Weights of a small GPT-style language model, trained from scratch on English Wikipedia.
Size: width 64, vocabulary 2048, 0.673M parameters.
Architecture: RMSNorm before each block, rotary positions, no biases in attention or MLP, untied embeddings.
Training: a variant of Adam for these matrices, 103M tokens, 7084 steps.
Each number is 500 + 50 x the weight over its row's rms, rounded and kept within 0 to 999. Layers, rows and columns count from 0. Numbers have three digits each. The size before them is the row's rms in percent of the matrix's.

# layer 5 attention value, 64x64, rms 0.108, rows 22-63, columns 0-63
117:425519609495547441469554514564559619454487466535489501498507521499531550432451481518520484468537502482580463547491511514539513435422544400523499518556628561551519581401527512458575499545553494
091:450522530464487552588474353571465509499512538555536503447495448533506515501471493487496450503318522562464442529570521520522532491502444405534460498540579497571547516504606530478529529489439522
096:507471568456553397497547475551604447527514499509566529556492465489591559552484494521420525457473558553498513597546401462430476495523519540572484506516578424493502500531578528502451493451376542
105:471539430443461440459514476527559466537514538492600382579510502458512566556479508505488502473560486473556416582459439475494568574548436569496557561457436522431538514577564481539413505480446528
108:493458483513455474480469509450509495542509505500464474496455510519430512373541493402535448430508494504560489543469515518623504554387514473435480493492392580577526518548437401459537531582452576
110:592511503475446516452474522597475527551571549522584528529450486481563496520548493462517515462535463481444485515458505528545440511433497468448526615482540628491540418511436450424564603569489572
107:588510576531470531507521504463476498491571523563495504604466551560462520477494500470484503545492504512569545448555510495430450604437561511371599514474588527587556500449535513573519495499583573
086:432492559513552472379505509536597543534444439524465457491484446474511467398427472493444431583620496483537499466466454464558519449432537491502468501538490466509453548491527489535494480503623389
109:567479469540521589593575438433386464567532525544479597475540572513465466539556492499571505489455513489453544498545524554522412420579488494469429440514486512505494524457438500495584440531461582
101:467499551472437490523483601530524472492458523477484508483451425440479440415528525483500532495486596479567480523457511584442462529508547510399678499483460505522451445512557523424505472553438402
102:525516469476503452472520420494532434403388476442576483608511498555450542549489507498507463452401534456560504526516506496440583516511343527568540462480475457455497536541535538521435466497442441
103:500443457508373466455546586546473497514427535425516389440463511504554560484487510495517519450523552518475477558423451475472447595548512551488576451496453594480579504441591514588457490479494491
101:406505512459537519583501386560466475416552468557527453534568544461460570532433478432499456506490511459502429564436493552511605550457473377490492511513530543505536576472432526492525483528480597
083:433502508446486455403566513634487497484455409479564499498477365479614550466445494487481527476498504563522527480420420496443482480504576524541526634528483536557496467489495470480478546483511547
098:564520482538453472449540432483391490473461489512513487501530541523454551513432514445552490568453565529483554437459594527490430488531544580477587442486393520535489475468514508534413404488568381
086:460443535495534544500445514442512468493456570568499457487573356510483470560546486493526462442427533454494511459548508438519473668581446561425501526445453474488522502464540463542495547525530596
089:446497568491560595598507496545495556514452460512570472469511467485546549558500468469479434514469421526450506556604498612531603473508525495458542438543563481556494540488496480394543486399427497
099:528518675469542576433561461489486502512489498530471492503480480501593516566424483559498549573559542444433477488530470468532395456537567494487433468533597515476553561506547507550464481436569536
087:472475459566395535488515559496457431501434448461528529546429525517542437534530495512504453493460474441496584451415487590423393487523452514472466465514542503361439557491481525480522466532426405
097:482486563484540521515443514480421524431559520488484504369562501434531463533499503464518498524506555518402489433457442478515454475487573499484496591552427610469528475547471485487458546505322505
105:458496499421532468422478564599506495504520482547469532435429518474527487410413475504452514578572542510513426435490402433543495469496513449501465420525538490512543506446520547525552430482636417
100:517486495495608405513469542476390467398522475463525488479553508538459510490528523446499484571404542481468578429391466452478474520509591626492481540546464493502487540446550529559448472572492454
082:612506508486549514527520572478408463564549601445486555500542508445546468547464481503510514467544465445479370443531484422507452554520495506493437395475495525517466431451531441567476413439517578
097:314495484459553517515479497582552395589518500581512475418541462480454433459511500516465490487404509553465523436442483434473439569552415487490506525507511483479535494474496553557546552516556498
105:469512454456654428517450408541454421425482510534439545462588391493421497469474482497597449518496523467416497473514528524498479517569436468496458505507479497433521528491453491425506473571443444
093:580499568491436430435472528545573502564446515433562497552419557532440521582500504563460473521480462520480522505510513455501456462503510540486494381491494506434619453590574532504410450440549443
105:532397498490497535510490482469465592581551568565456459412533526529503533495429494421453471515508452508389399527553503496590457493510540613494523485542544528482530476479448527632557476482512551
109:625487429499411510438543481500451449559505477528511505567501446501519468486470504487579501454541538512501479531419455523523532475470479477377460521485419548468384529584378471528417486571536496
097:549574664469436425446500609591539548548514496430510471521413507493526455576509510553485537544578571484465499532422521505495537503489532402459510493476389498538542503560491481473492527483493516
094:489474544515488559561548530422550461471484551488431466533544451553450464575504532624505477441434476519550552589546582484451534544539438578490547565487577441500418486554595568457518484474467490
110:541556494533439650524516562412524605457508579476468471602543510499487458510567513563580429459544460463520524516584583522455536498465438475525494559515527557524460465461502515418575519532498521
090:478497530528468554523535539523569529431484553420453525501454546513493476584525498538490575423476466533506560516558619521501603558534383404551573468474463514528565466495577474466565584464494530
110:439541470492464397504546557540442536448524518500492467486392455490473487490508498490527516521507614466492513452462528525495506617460485343451582569485384513540540606498559496515524504496449497
100:531525547479578499542452552477511476465572483527515512446649509497573525590560488505547481464482495543421503540518495491582472452550521564522356498537499469531545482510426504394518529536491615
093:498512477478457473552505497559489485551496547478506516573482532497547468562562512513578457447523441470496515438534601573429449507442461336526563571463579549534438446460387490421493494516478535
093:486551509485549546546545523532525464507482448487577534464547486474588509486564477534591482487639467497484489537462427571503455477581485423460490523509469483451565544499420473331550526532442553
113:558531478486433512465488539550452529486549504489495588484393605502611442565502479497521539500614547492363475474473487525548527424485542396496434512506451516452477481494412430453528493473535505
100:413461580411600450555449499617558488419507464489530537472549573470526519528499489497412524444505533492499478548462411485504602449526481467613468546539566476442449530473441495469503527492434499
108:504486539455493529513475560507497445484511438535512531570549459491467446520635503615634502454518454449517583472544461504512489475517416488489399496474460563469415476501443516439499542478595588
113:464465526514491469555490506553584590522479532534399490451557562453495488374554515488489523436515417568494486546519495463547513474461549473564505539480540630545541424463516475459562613528536571
100:514507382496400508543432568595362503482545494516525485479437478504507464541472479469498498519473475461439534428497485469476418587563443544437509610476511530413590524488476448499548509507551542
097:505487535446578538622525559515530503499525538485527482576528556520450458522514501518457437520527472438527522534527470488482568582552405658506651491505477467419430469454524562521512484494525493